Weights of a small transformer language model.
Size: width 512, 35.3M parameters.
Architecture: rotary positions, no biases in attention or MLP, attention and MLP in parallel.
Each number is 200 + 40 x the weight over its row's rms, rounded and kept within 0 to 999. Layers, rows and columns count from 0. The size before them is the row's rms in percent of the matrix's.

# layer 2 MLP up, 2048x512, rms 0.076, rows 776-884, columns 128-191
104,237,217,185,268,182,245,252,138,293,173,213,220,133,184,255,199,212,195,139,240,197,138,215,188,174,191,199,225,195,210,281,216,200,175,174,203,207,200,234,248,223,176,178,283,164,253,167,216,238,201,201,241,162,199,161,246,191,170,173,257,222,132,202,225
099,219,108,131,157,186,179,192,245,247,209,286,167,205,160,207,305,156,230,188,225,156,161,204,244,135,258,245,93,274,196,260,223,132,174,235,122,201,271,221,235,206,208,246,161,149,261,194,247,207,158,201,219,169,171,207,224,198,228,167,184,211,175,231,180
098,281,207,176,153,199,176,199,246,216,179,204,155,154,185,103,169,216,257,120,126,265,111,191,214,285,274,147,156,213,207,245,218,138,170,225,163,181,278,235,163,230,206,119,208,187,221,243,210,202,222,218,186,193,248,208,209,215,164,263,197,181,184,155,199
100,151,219,196,266,198,200,231,237,189,235,241,244,258,174,216,217,220,244,192,158,176,178,185,215,223,158,137,200,216,185,269,195,220,216,237,136,212,203,192,239,168,228,267,174,177,238,232,136,186,260,151,216,228,200,189,161,165,206,242,171,175,251,301,238
103,255,236,252,170,203,163,193,187,227,180,227,156,159,148,128,202,221,246,230,170,175,239,164,172,199,238,201,257,226,227,225,169,241,221,226,245,154,166,203,222,211,162,205,243,168,193,230,219,194,170,240,185,202,205,224,166,201,262,162,197,253,80,198,219
096,215,186,214,191,160,203,245,139,250,311,234,236,150,161,214,175,209,172,226,192,221,117,220,232,228,271,212,184,203,145,142,168,199,232,195,182,220,283,248,142,165,212,143,156,218,221,212,155,230,196,167,169,201,133,207,191,270,175,177,182,161,168,135,242
108,211,169,183,262,161,114,178,208,230,114,172,222,170,157,199,274,301,208,196,182,155,218,235,232,194,201,170,235,221,229,232,210,225,155,212,199,241,181,193,171,180,230,211,215,179,111,171,230,203,160,181,238,239,186,150,249,243,151,197,233,201,201,239,231
090,204,214,130,182,188,188,148,253,163,203,197,136,180,174,216,170,216,185,256,228,160,251,215,153,225,199,204,156,263,140,127,212,157,191,217,120,176,216,176,130,217,203,232,183,206,248,245,220,252,184,218,168,144,182,195,190,208,216,198,270,180,211,244,259
106,198,208,231,238,209,201,152,154,192,217,141,242,187,198,175,246,164,228,225,221,288,164,230,208,216,294,198,181,219,199,180,203,165,179,156,138,183,228,202,216,192,130,220,201,236,153,221,192,192,202,208,181,144,185,125,182,153,177,187,240,146,202,154,239
106,178,203,128,253,142,229,139,187,176,245,142,253,185,188,116,170,204,233,228,182,169,247,199,240,226,224,208,242,191,245,207,180,235,131,241,161,175,177,165,179,156,243,148,221,119,228,127,147,201,263,159,271,96,239,201,246,174,233,246,142,203,115,175,233
093,181,175,179,127,213,190,201,146,255,162,200,156,203,164,295,178,192,238,178,182,256,175,214,137,203,235,239,245,145,254,216,240,234,169,206,217,191,190,188,239,216,286,149,133,286,157,204,192,197,249,178,204,117,225,175,143,166,168,209,191,224,175,167,133
101,203,164,241,236,185,92,182,230,226,284,241,202,143,195,189,145,225,193,210,242,262,195,213,215,215,220,144,203,153,273,137,209,238,127,205,203,142,143,233,163,155,228,213,226,177,208,226,165,191,138,210,219,278,169,216,227,176,263,256,257,174,214,205,194
094,199,315,176,234,191,256,222,241,189,227,212,162,189,162,281,204,168,257,214,261,177,272,255,166,209,217,246,253,232,204,157,138,235,212,188,169,240,162,214,254,263,228,182,137,194,268,216,201,132,227,231,188,185,138,162,219,210,189,255,236,217,159,253,213
101,154,223,205,150,191,264,242,252,197,205,126,210,232,217,258,152,169,190,225,217,212,180,236,226,173,180,297,193,224,168,157,269,187,211,184,229,130,209,192,190,155,147,172,236,260,146,148,207,184,161,221,207,242,191,216,174,276,205,207,133,202,203,195,238
096,217,180,158,271,172,205,276,242,183,152,126,171,199,189,163,156,228,175,138,183,174,323,210,155,160,186,222,237,198,189,203,218,199,195,94,197,282,226,193,218,177,216,230,182,180,238,187,260,213,217,182,206,218,219,150,210,159,214,122,249,182,196,226,188
097,220,201,207,238,279,207,171,172,153,166,202,160,184,144,183,286,155,153,215,196,202,195,261,189,234,190,188,205,200,254,162,126,206,253,183,183,173,175,173,211,139,180,250,252,223,211,206,128,162,190,173,223,177,178,221,232,277,138,232,196,367,185,272,158
099,199,232,158,219,148,137,213,220,169,244,235,168,194,182,218,162,178,245,201,195,121,242,225,160,223,203,197,232,186,175,149,214,229,194,171,135,208,171,232,242,138,175,288,182,218,249,127,264,199,206,177,186,207,177,198,166,215,220,216,180,233,268,202,300
097,213,191,266,239,194,231,177,163,164,166,102,211,170,180,239,217,250,224,273,167,172,144,238,196,250,232,226,272,145,171,185,210,163,127,195,231,161,157,165,155,221,188,133,119,174,161,218,239,202,168,207,222,170,165,224,214,213,279,175,168,153,223,233,241
102,127,238,273,111,180,221,191,229,162,195,194,185,137,203,169,222,208,196,234,186,271,155,278,159,188,254,113,230,210,224,154,288,213,216,241,172,181,183,166,198,183,229,215,147,179,208,237,130,171,212,143,198,155,202,227,125,261,238,189,280,190,263,204,198
098,178,243,226,145,178,180,242,235,190,207,235,200,199,207,210,168,139,255,201,97,174,214,258,243,226,176,182,229,255,210,229,160,216,186,213,215,141,181,152,200,232,237,182,164,181,193,221,235,145,223,154,252,222,302,217,162,206,131,170,109,239,212,186,184
095,200,246,87,181,170,210,193,243,85,203,185,130,115,229,197,214,209,204,197,171,196,121,130,87,144,182,165,166,212,260,171,205,234,221,186,142,155,218,193,303,233,215,183,243,150,235,113,216,270,219,116,179,140,212,250,129,255,151,196,205,238,159,160,192
087,220,110,162,180,279,178,124,172,206,208,196,149,199,159,193,192,224,241,272,166,271,177,198,154,214,240,226,242,191,165,231,176,230,171,239,168,209,268,239,148,245,209,191,218,273,184,164,271,205,180,216,193,208,219,141,219,232,142,226,218,177,231,309,236
098,170,194,183,250,206,145,185,128,221,191,154,221,159,191,233,175,239,254,234,248,279,234,199,195,190,149,152,201,151,224,215,227,197,189,258,242,132,181,263,218,215,180,216,176,179,183,142,222,172,217,262,187,213,247,210,190,160,187,290,151,141,240,211,215
092,179,249,193,155,146,222,179,200,169,204,212,258,134,206,175,178,215,214,216,226,206,208,138,228,194,201,189,197,189,193,218,205,142,245,182,168,174,201,174,186,250,113,171,178,322,195,218,130,204,279,220,211,165,192,173,223,172,205,175,227,147,225,233,180
095,148,185,164,207,204,219,99,156,226,121,138,251,248,233,138,205,232,250,267,166,186,174,171,135,174,172,197,173,122,264,263,168,141,133,174,166,221,270,168,238,151,200,197,270,164,261,210,263,239,290,204,194,218,178,196,158,182,206,199,184,188,160,244,296
106,166,157,122,208,234,198,241,180,189,246,244,169,233,153,234,211,227,251,220,246,197,183,241,203,235,202,271,196,186,217,248,189,123,200,120,135,214,219,185,229,267,174,186,201,131,174,178,212,216,161,193,196,186,252,93,202,190,224,165,238,205,227,253,238
102,191,174,189,153,208,74,171,258,245,220,174,231,179,198,121,229,194,151,251,205,245,230,135,173,200,156,135,233,168,232,269,171,250,171,82,160,203,220,205,229,219,134,180,109,185,216,203,261,156,196,184,222,227,155,171,283,175,220,192,138,189,186,127,270
103,254,233,188,175,273,265,221,191,176,133,214,192,123,225,248,224,205,240,241,199,176,157,230,177,268,213,219,195,260,180,194,174,106,170,133,132,164,216,123,207,120,152,139,199,178,220,171,106,149,198,192,185,267,107,186,208,158,188,214,179,138,177,157,156
104,213,236,234,198,189,218,181,256,238,222,232,242,199,301,145,164,196,159,181,149,243,151,162,217,206,148,165,189,228,225,225,229,238,208,187,112,170,184,224,208,213,151,227,222,240,180,189,232,186,229,193,205,176,218,148,226,152,215,222,196,253,154,230,205
099,201,184,99,244,167,139,216,137,181,204,174,231,185,214,147,191,157,219,166,199,220,182,202,271,238,187,216,144,177,130,179,173,145,236,233,229,170,167,179,216,173,192,218,169,157,200,171,184,189,170,261,166,127,233,124,134,148,149,216,331,156,209,200,230
099,224,224,238,164,191,248,184,202,210,168,205,218,226,244,191,218,190,150,208,271,193,218,165,206,194,167,226,242,228,135,206,173,177,202,211,197,170,151,223,258,201,224,267,278,160,207,279,229,226,130,90,111,210,169,271,244,252,198,122,208,195,218,273,147
104,231,242,234,192,254,148,213,237,212,136,129,248,252,256,201,201,212,167,190,185,209,208,159,275,214,189,142,246,261,239,205,245,229,197,196,182,183,182,227,195,213,231,231,132,93,261,236,117,231,279,200,196,207,222,183,246,159,207,168,191,189,159,223,219
094,220,171,236,162,217,142,98,213,185,192,195,227,253,162,191,195,171,170,170,181,142,215,148,198,197,221,274,209,216,223,132,162,158,206,203,202,235,167,177,214,186,187,214,119,177,196,240,175,139,208,160,177,205,234,183,195,209,210,161,248,162,206,175,189
099,151,193,172,188,268,220,242,172,224,240,177,231,184,161,196,217,213,120,174,205,178,256,229,265,181,163,80,183,165,222,158,154,164,207,283,162,305,193,251,101,156,198,194,225,114,149,252,239,247,232,178,202,145,192,198,117,226,212,211,196,267,177,195,156
100,183,152,186,248,297,164,258,184,200,119,243,185,156,221,260,202,217,162,185,189,129,198,226,217,189,147,206,208,183,149,179,217,138,295,197,182,233,217,248,185,185,191,205,233,146,127,209,138,233,215,257,153,213,191,224,141,184,259,147,129,184,217,203,205
099,233,214,154,119,170,217,239,203,170,122,240,192,160,175,181,237,201,236,240,206,184,218,201,242,184,216,223,205,239,138,155,220,232,209,183,176,130,212,106,215,225,166,201,172,174,219,182,164,226,178,203,126,141,263,175,199,152,154,207,152,98,159,191,155
100,186,199,178,238,215,160,206,201,216,198,151,167,190,209,234,131,190,174,231,158,233,202,223,185,108,129,232,223,249,195,193,207,116,202,253,151,228,174,229,185,143,255,229,246,193,155,209,187,149,238,180,238,303,190,147,120,223,217,163,186,172,240,172,253
105,164,172,229,151,202,157,233,217,216,210,191,222,244,208,218,238,207,207,199,158,107,210,227,199,141,169,220,208,234,228,205,153,150,180,224,243,215,216,193,249,298,146,261,229,184,229,205,223,216,137,221,198,233,150,107,206,228,232,177,239,196,279,200,197
100,194,143,260,181,141,179,183,192,165,195,233,222,226,167,245,233,226,157,219,271,133,246,248,222,229,204,149,257,175,258,190,191,213,139,167,145,225,178,205,207,215,218,209,225,98,181,199,220,134,202,163,212,205,241,207,198,199,210,182,202,180,201,303,212
099,135,199,236,212,211,222,246,171,268,141,184,192,179,193,186,214,165,207,170,190,203,168,270,259,130,183,199,197,244,216,227,299,153,270,240,139,154,223,231,235,196,272,175,202,138,202,178,235,158,130,188,194,188,163,152,168,229,142,145,238,223,285,193,232
096,158,253,192,184,186,196,186,230,136,257,256,251,244,176,204,125,211,226,205,208,144,237,236,156,256,165,186,217,185,170,152,196,243,144,236,228,212,210,208,248,220,198,306,145,194,285,180,124,193,220,181,127,226,228,153,157,207,139,203,181,250,188,194,225
102,202,173,241,181,163,177,216,226,185,274,208,179,211,137,254,211,307,150,161,124,111,162,204,161,277,178,115,226,195,221,247,180,248,212,180,161,182,166,249,197,155,192,128,262,273,200,180,242,196,248,250,202,186,289,284,199,216,237,252,243,214,193,239,214
105,197,185,232,228,251,247,198,231,227,222,171,210,219,219,224,192,145,253,237,246,209,270,174,176,223,218,267,227,156,155,113,177,163,224,179,189,168,187,251,203,199,187,142,274,176,195,183,254,188,161,201,215,257,156,173,153,224,225,156,169,135,133,218,167
102,144,202,126,199,242,187,278,203,288,153,149,191,219,190,263,134,183,204,189,244,204,191,234,226,228,153,139,173,235,212,270,228,196,192,141,168,177,242,133,153,83,199,245,189,174,185,269,199,243,172,256,167,139,260,144,240,153,180,175,213,218,252,203,96
091,124,235,126,187,203,194,193,200,258,132,247,177,217,149,212,181,225,296,218,195,126,192,191,144,142,162,175,261,180,159,157,118,234,166,169,225,160,152,143,188,174,216,204,179,160,193,174,214,193,231,173,261,198,191,170,202,164,196,210,175,241,266,250,224
098,220,211,145,232,207,239,268,195,207,189,270,245,200,228,215,196,93,149,175,280,193,263,185,196,188,239,223,260,239,194,192,241,154,220,161,169,183,240,252,225,237,210,182,251,201,191,169,280,185,213,210,229,202,174,222,142,246,137,256,215,158,217,289,259
112,131,219,254,185,179,180,246,263,177,301,153,195,155,225,254,168,258,252,231,203,218,158,214,217,210,176,143,209,101,204,175,152,254,183,232,137,102,243,229,214,149,218,231,176,203,188,199,208,173,205,126,207,180,226,262,166,186,200,232,134,239,231,196,216
104,161,164,201,178,280,183,265,197,205,198,245,216,231,169,200,236,243,304,229,198,146,188,227,232,232,200,185,171,134,206,163,128,200,212,129,262,165,182,190,221,222,201,149,194,122,226,196,166,188,209,280,197,184,172,152,139,229,178,213,174,201,200,195,191
097,145,207,208,168,147,202,205,206,246,155,205,183,253,154,123,201,202,163,235,164,234,222,125,192,137,216,178,219,262,189,202,220,253,122,253,232,222,242,173,180,247,242,282,251,160,186,173,145,196,233,220,184,235,205,218,158,177,217,187,229,244,228,174,200
099,209,195,181,173,217,141,219,199,241,170,230,241,170,231,216,251,211,206,260,219,194,178,177,175,164,199,194,169,228,94,138,218,181,244,225,241,260,214,134,258,189,138,168,209,172,134,154,230,150,258,182,174,178,198,234,157,236,188,226,167,248,199,203,120
101,214,205,286,200,134,165,141,119,258,200,247,168,162,251,138,215,185,204,198,228,201,178,252,170,194,220,243,121,205,230,160,287,221,229,265,240,211,210,193,197,158,191,211,190,180,134,209,148,216,202,222,270,232,212,178,186,225,192,186,148,245,227,246,178
098,198,222,186,182,186,220,180,126,246,210,173,212,156,197,171,221,208,227,183,177,233,179,213,202,188,224,247,199,265,234,234,173,201,223,119,227,209,153,191,228,236,272,176,197,258,174,242,213,213,126,230,179,187,205,168,158,216,216,187,274,272,221,231,198
101,166,168,144,238,189,229,217,135,157,188,163,244,164,274,142,298,212,198,175,247,182,200,227,214,215,143,151,193,172,235,182,106,233,207,219,230,177,161,184,172,157,167,226,120,233,183,149,200,199,215,258,244,208,129,261,216,136,181,276,225,239,113,249,229
099,271,231,208,255,254,132,214,223,213,164,179,130,282,183,134,201,200,201,179,201,185,196,192,169,223,101,244,225,163,270,194,221,227,151,229,194,207,196,189,244,241,173,203,193,211,183,207,198,246,206,252,194,261,277,137,181,176,204,181,221,235,261,185,271
095,101,179,206,206,169,196,248,217,154,203,189,203,229,149,214,291,218,238,165,202,204,221,158,240,210,217,231,171,92,223,162,198,200,238,149,170,169,185,216,194,121,164,220,204,217,283,201,261,198,174,274,185,250,160,195,251,115,234,207,164,190,211,199,298
098,152,234,182,173,154,219,274,181,185,149,200,156,185,211,135,246,201,199,158,185,223,162,218,122,178,178,120,212,194,221,189,215,258,151,245,230,176,186,248,140,115,271,244,140,238,155,193,167,170,224,109,140,203,207,243,267,137,228,185,209,241,143,166,208
099,142,222,191,145,268,241,164,257,177,221,190,258,225,256,140,155,180,222,233,228,138,233,229,176,222,210,186,133,247,184,182,279,224,182,286,188,196,204,223,146,202,196,175,242,207,265,258,202,201,119,274,173,269,172,153,167,224,134,228,207,236,211,143,230
101,175,253,177,204,171,176,179,263,192,133,141,181,261,169,254,211,214,259,148,174,140,216,266,166,157,174,247,234,266,218,159,181,221,247,280,207,232,205,186,201,223,229,183,229,216,223,153,230,155,164,203,189,194,234,190,169,175,212,173,186,161,195,253,253
108,133,209,186,209,209,194,184,260,156,240,196,196,251,216,152,219,214,226,145,247,214,226,196,154,256,235,176,189,188,164,185,152,193,237,149,204,202,206,259,194,192,203,146,183,144,215,229,189,165,225,302,184,172,155,193,205,135,190,189,176,249,215,125,204
098,181,150,104,208,191,173,192,172,212,150,206,229,166,251,240,225,188,236,248,240,159,223,153,207,219,196,134,197,191,228,208,231,215,205,162,161,190,161,204,184,220,112,168,164,214,201,274,153,143,208,177,265,209,217,242,201,174,304,202,213,212,182,168,189
097,203,221,191,184,231,201,200,209,223,174,160,150,209,151,194,207,159,184,270,265,93,289,198,190,209,258,223,236,208,188,187,158,133,267,160,195,216,300,174,235,206,196,166,186,240,175,241,254,244,113,63,219,220,182,248,216,206,187,217,230,203,231,180,219
095,170,150,231,197,181,217,163,230,230,121,155,178,205,185,163,171,279,277,230,229,188,148,154,216,195,150,141,198,150,217,187,262,237,167,288,175,256,262,227,218,136,212,267,264,232,205,217,199,213,185,150,195,185,143,274,134,204,150,227,222,221,187,224,235
091,187,209,260,195,226,214,196,251,183,225,215,206,212,188,163,229,207,263,199,215,227,222,271,210,134,144,156,219,217,205,149,174,242,231,172,202,218,167,248,186,158,214,285,189,233,215,149,228,211,125,153,179,158,202,185,143,240,186,158,133,171,154,225,195
107,150,163,288,134,204,265,203,212,202,134,225,202,207,226,278,222,228,219,221,190,194,140,160,220,159,218,201,197,232,165,225,193,174,224,258,226,186,181,224,159,151,206,206,182,243,180,208,147,272,273,213,170,128,132,254,279,149,213,215,157,204,184,210,275
099,180,272,158,165,210,147,169,217,247,244,243,187,256,247,266,213,154,244,201,221,156,235,198,243,250,178,245,214,186,186,257,214,187,188,182,173,160,220,217,266,211,191,268,233,168,228,196,243,255,239,239,289,175,226,140,179,130,195,258,213,199,131,232,243
133,112,269,161,226,225,221,274,191,157,224,105,207,239,169,202,160,163,221,150,195,177,224,210,183,264,150,114,245,220,202,245,292,163,204,169,239,179,138,205,213,192,209,204,220,156,189,186,121,191,217,232,188,190,203,214,183,138,180,175,164,248,80,262,280
098,157,202,226,120,220,168,217,316,224,189,216,143,173,251,264,200,246,147,256,253,164,180,254,231,155,221,149,269,209,177,183,207,192,225,158,118,184,208,184,181,239,183,197,171,230,141,235,244,206,272,217,165,194,205,164,182,156,214,247,185,195,220,185,177
103,123,207,231,225,212,197,190,150,184,110,244,225,74,201,125,229,114,193,177,200,190,197,222,166,162,256,225,229,193,210,199,194,156,198,161,157,225,206,200,167,180,150,167,217,183,285,146,193,247,201,227,138,216,191,218,172,188,246,161,252,244,160,212,183
097,220,194,223,126,183,244,213,158,201,146,201,278,266,235,169,215,211,295,178,189,208,152,164,206,199,244,249,230,206,216,201,144,185,224,178,220,238,289,203,159,191,227,113,267,176,210,240,250,115,231,173,201,179,190,175,183,225,182,235,240,222,175,168,217
096,227,212,198,237,263,222,189,204,174,182,190,135,215,168,184,185,178,190,155,220,200,180,166,182,175,199,221,202,202,154,213,238,206,192,244,185,263,191,171,183,229,208,279,165,177,220,243,185,194,288,113,259,192,255,199,177,171,194,273,150,256,226,181,212
098,195,210,186,197,228,231,223,196,208,255,137,212,255,241,266,280,220,237,168,191,196,181,177,196,137,223,155,140,168,160,186,111,210,212,219,240,249,243,191,180,214,204,221,186,228,216,198,191,240,111,250,184,204,181,170,132,187,220,208,216,178,197,193,270
099,210,172,207,165,263,161,139,245,246,263,218,156,160,211,206,122,234,174,188,268,196,193,150,267,144,174,209,208,178,188,202,220,225,198,265,174,184,120,199,183,245,212,173,251,199,176,193,237,165,247,219,169,203,249,161,242,143,221,101,172,278,156,203,275
096,208,203,225,150,113,211,193,188,226,173,189,232,191,207,185,190,168,285,146,153,230,213,144,204,209,155,217,196,167,213,84,199,290,273,233,158,217,200,200,155,252,183,183,182,275,143,291,221,205,170,211,189,158,206,109,185,175,241,197,233,252,187,237,163
106,206,139,176,227,254,320,162,186,142,188,254,170,193,188,181,189,184,186,293,230,190,161,194,195,295,222,220,125,176,216,265,178,143,212,220,156,201,166,221,142,165,159,137,210,259,293,249,174,227,173,163,211,159,217,216,251,201,168,226,228,267,237,133,197
100,203,269,253,285,201,198,188,216,221,158,212,257,165,239,195,167,133,157,154,171,214,175,139,268,208,235,164,147,170,168,98,264,225,231,265,176,215,172,189,217,197,169,197,232,149,220,222,267,179,182,170,209,215,154,173,202,146,227,227,158,235,179,150,150
095,163,208,204,151,96,203,222,172,169,115,202,224,243,201,261,246,260,196,185,167,244,174,247,201,242,197,167,164,201,184,170,202,223,132,220,159,176,195,224,255,138,189,131,227,275,196,236,200,196,320,299,172,197,160,204,208,133,237,167,211,220,216,226,216
097,238,276,203,191,220,282,207,222,197,175,159,240,237,204,241,228,165,184,246,191,162,230,187,184,130,198,217,199,163,192,233,274,230,230,289,126,148,224,172,216,247,183,183,155,170,231,220,133,200,137,163,252,99,179,157,175,229,181,225,178,170,214,171,224
102,193,152,273,231,168,247,192,283,267,183,226,231,254,192,244,254,219,152,324,181,212,239,210,246,216,277,210,236,174,166,237,184,127,269,209,247,202,177,168,169,227,165,142,221,276,171,205,177,163,219,215,171,184,213,250,142,199,277,214,161,176,198,266,187
106,174,138,212,136,238,243,178,172,134,219,196,145,166,276,256,255,197,262,231,196,144,178,206,213,268,136,146,161,150,205,170,198,286,222,197,221,195,152,234,160,173,186,190,261,245,176,138,195,148,176,124,219,205,189,314,247,194,173,213,210,182,207,194,206
101,208,229,159,250,184,125,185,206,187,190,242,166,167,192,208,194,116,235,157,180,223,153,246,174,236,213,177,278,245,183,227,260,248,171,208,194,196,209,144,200,164,238,147,214,277,141,212,186,192,283,172,215,211,171,259,199,217,219,196,221,219,214,209,194
106,184,228,203,211,200,151,160,222,186,261,218,234,265,326,212,235,178,219,251,194,110,200,161,222,162,219,134,141,227,239,211,210,173,148,243,215,183,210,185,217,228,212,182,214,173,185,143,236,132,240,188,292,134,175,227,183,199,183,209,119,179,211,161,168
101,151,218,181,150,150,259,238,249,225,132,224,274,222,192,132,200,212,170,252,231,196,254,195,239,217,186,202,222,202,181,197,147,199,209,191,253,261,208,149,143,235,259,175,201,202,196,217,251,206,186,250,207,214,182,202,187,247,291,160,202,220,234,199,170
101,204,208,214,237,178,224,264,177,196,215,259,154,256,206,216,169,234,154,231,125,175,189,125,190,165,159,224,234,237,204,229,196,204,155,107,209,254,208,151,260,152,153,190,213,177,153,163,178,178,254,208,266,137,152,128,196,182,164,169,163,216,259,164,233
093,132,230,197,168,326,191,268,225,232,215,94,195,219,187,183,247,220,219,248,240,283,194,231,213,201,193,222,46,138,253,194,274,210,173,175,250,123,203,213,167,168,194,171,250,212,183,224,186,180,162,181,205,241,228,181,251,97,247,168,177,149,244,167,135
100,124,260,163,226,276,212,174,173,193,184,149,188,273,186,256,212,111,233,153,261,201,170,208,235,144,246,201,238,150,225,172,161,195,204,163,152,186,229,239,193,165,197,255,235,253,275,187,242,237,182,211,281,280,221,200,215,175,224,226,209,127,234,204,179
100,229,243,156,103,176,196,186,111,199,163,308,161,193,261,179,222,189,207,218,149,120,219,209,241,203,237,182,234,198,254,209,194,241,194,233,175,224,266,183,213,187,216,233,208,161,220,215,207,171,250,92,195,209,179,225,206,188,176,214,199,172,148,154,266
101,150,157,180,146,143,228,190,186,229,261,210,246,218,194,248,184,261,338,220,242,217,197,264,218,161,250,249,203,233,188,199,209,157,240,182,262,179,197,197,277,183,183,239,198,152,206,88,211,203,189,228,249,158,218,207,195,151,195,164,157,171,141,222,241
098,163,160,169,232,178,147,153,232,221,205,211,150,218,155,309,201,143,219,269,159,154,208,205,231,184,163,201,222,172,281,191,163,215,126,178,188,211,170,234,156,124,235,240,213,169,175,152,176,145,236,132,150,171,230,189,227,255,213,199,216,187,180,163,225
102,148,155,181,202,204,204,159,178,229,91,222,276,207,253,173,218,250,116,222,171,207,167,202,158,138,223,137,154,165,243,226,237,268,170,211,177,212,153,175,201,163,165,163,219,158,282,211,183,174,262,162,99,325,214,166,258,167,234,168,135,253,168,183,129
100,199,126,244,247,206,232,204,151,148,203,242,216,233,160,163,214,202,167,203,229,216,257,88,180,162,169,184,295,172,176,201,227,213,288,217,134,161,245,259,106,202,207,215,245,189,137,219,170,124,138,189,134,191,153,178,207,260,203,209,261,231,165,208,164
103,207,166,61,204,157,187,150,237,266,258,200,209,256,213,180,203,228,166,168,206,218,186,158,250,174,220,220,165,207,254,193,222,109,169,213,184,183,196,186,313,247,167,172,190,175,230,198,248,112,236,118,191,190,263,158,224,206,162,225,165,180,228,236,235
108,192,233,224,187,192,246,155,218,221,226,191,162,136,210,198,193,154,166,282,167,209,157,254,196,223,133,104,165,227,255,164,207,177,187,229,137,121,146,154,224,195,213,153,154,247,160,183,241,233,179,215,146,226,221,168,140,162,280,189,245,124,230,180,227
108,135,115,132,248,165,310,183,212,272,301,219,204,197,189,123,206,229,129,279,264,133,186,184,202,207,244,205,212,192,227,155,169,112,168,194,222,206,192,185,219,190,238,171,139,194,214,231,221,217,138,148,167,172,205,210,237,224,224,146,255,193,202,186,219
098,224,128,173,152,247,178,183,200,254,230,175,209,282,221,197,156,203,187,202,135,192,189,224,173,219,166,259,205,168,190,226,258,201,201,138,148,251,120,227,206,214,216,161,205,194,232,285,233,231,133,240,194,144,187,228,203,187,194,207,165,237,268,271,173
104,229,137,210,160,246,251,233,273,195,267,280,114,172,214,153,269,196,218,157,175,180,230,186,173,185,163,219,183,224,149,205,133,225,209,183,198,180,173,247,265,218,230,145,179,224,112,221,250,238,132,183,206,222,216,172,189,181,185,179,161,250,129,179,243
101,155,202,168,246,210,219,197,172,205,118,259,144,187,222,139,252,274,187,217,213,159,173,186,230,254,225,199,171,208,145,215,162,255,242,255,211,249,194,172,257,256,153,173,154,208,229,182,164,251,190,217,128,162,239,205,199,270,180,270,197,174,153,174,210
098,195,261,189,214,223,204,174,186,208,201,137,224,203,163,202,185,136,235,211,244,159,183,259,173,166,169,223,238,210,143,233,251,264,202,212,182,181,211,229,304,313,225,181,168,165,190,161,223,234,161,199,168,129,128,204,154,237,162,103,283,111,177,193,178
100,197,275,272,208,174,270,201,190,192,224,157,178,208,232,169,257,164,154,238,300,114,129,223,209,187,256,206,170,259,199,270,144,186,227,180,207,178,220,195,179,191,176,233,190,164,203,156,157,235,92,230,171,158,159,238,210,191,233,160,215,268,224,98,228
101,224,203,235,183,195,234,240,195,231,191,184,225,270,201,177,243,255,126,185,251,164,192,135,208,213,189,229,245,159,140,111,277,218,228,172,230,194,175,174,259,240,205,273,224,209,161,193,215,150,245,244,158,196,169,242,238,158,253,189,206,232,261,175,233
095,219,264,160,143,219,171,237,180,141,146,238,165,241,272,221,247,206,202,223,236,130,147,169,207,142,228,237,190,254,142,290,208,115,244,132,165,189,180,211,202,177,134,150,176,193,230,225,176,133,181,224,143,208,147,206,183,259,177,196,193,210,247,189,204
106,217,263,190,199,259,225,225,158,187,159,102,228,261,228,244,163,258,200,201,202,234,209,217,196,286,204,174,129,217,139,155,234,224,282,184,201,177,149,239,246,270,224,168,179,188,122,190,198,141,229,204,203,151,260,176,175,147,202,199,274,230,138,257,152
101,149,192,206,131,283,224,194,216,160,219,206,222,261,225,142,235,152,296,188,327,145,161,276,198,157,178,151,231,233,176,126,198,200,198,246,181,163,276,187,208,262,141,249,237,209,171,154,168,210,167,225,208,148,157,217,146,257,274,193,200,162,266,239,165
104,205,116,168,210,168,140,211,184,122,209,130,220,203,251,236,241,169,185,229,228,225,191,177,202,247,240,220,176,269,196,231,190,200,190,187,221,201,201,208,132,222,201,203,223,156,141,187,226,139,193,237,292,209,221,196,188,233,201,151,246,160,192,142,184
097,160,229,223,103,165,275,176,152,186,259,188,149,134,201,162,170,131,223,258,239,159,149,162,200,182,236,174,179,228,258,164,160,244,230,152,236,219,177,267,161,188,195,204,141,243,203,191,182,205,228,236,179,165,244,263,199,182,226,215,170,133,235,205,175
099,158,184,174,210,198,232,190,209,198,234,241,254,149,169,255,194,193,204,192,110,192,256,187,278,264,219,177,133,136,153,215,175,261,151,226,227,186,191,195,157,221,257,201,131,204,245,191,215,269,252,176,61,147,232,200,209,138,259,195,246,186,153,205,193
097,217,238,219,152,173,261,213,194,189,136,263,164,213,182,133,164,173,226,231,122,143,184,183,219,156,178,171,240,163,208,194,117,148,147,196,274,223,261,221,215,153,223,223,195,243,253,145,119,234,160,86,200,191,228,194,188,258,179,193,300,206,160,254,214
105,212,131,215,173,245,199,211,190,166,184,154,207,164,208,192,158,188,247,198,168,161,228,188,147,255,187,164,170,202,211,257,233,226,162,134,251,190,236,192,205,214,172,267,203,223,118,181,141,172,138,169,223,248,200,235,216,182,114,192,225,166,105,218,228
100,228,139,177,264,168,224,221,191,194,187,279,246,292,201,227,156,180,215,310,187,153,214,233,170,231,163,172,234,283,247,206,176,123,197,219,212,246,165,139,289,196,197,208,151,225,140,195,174,198,186,234,200,255,282,181,210,185,204,248,75,179,257,233,195
102,234,297,220,202,124,202,184,195,189,140,239,218,215,264,242,208,184,218,164,177,195,143,182,212,133,227,207,155,188,205,247,143,214,216,212,217,172,100,223,222,168,186,186,195,179,218,179,215,237,285,208,224,195,208,155,199,203,241,178,214,225,169,148,208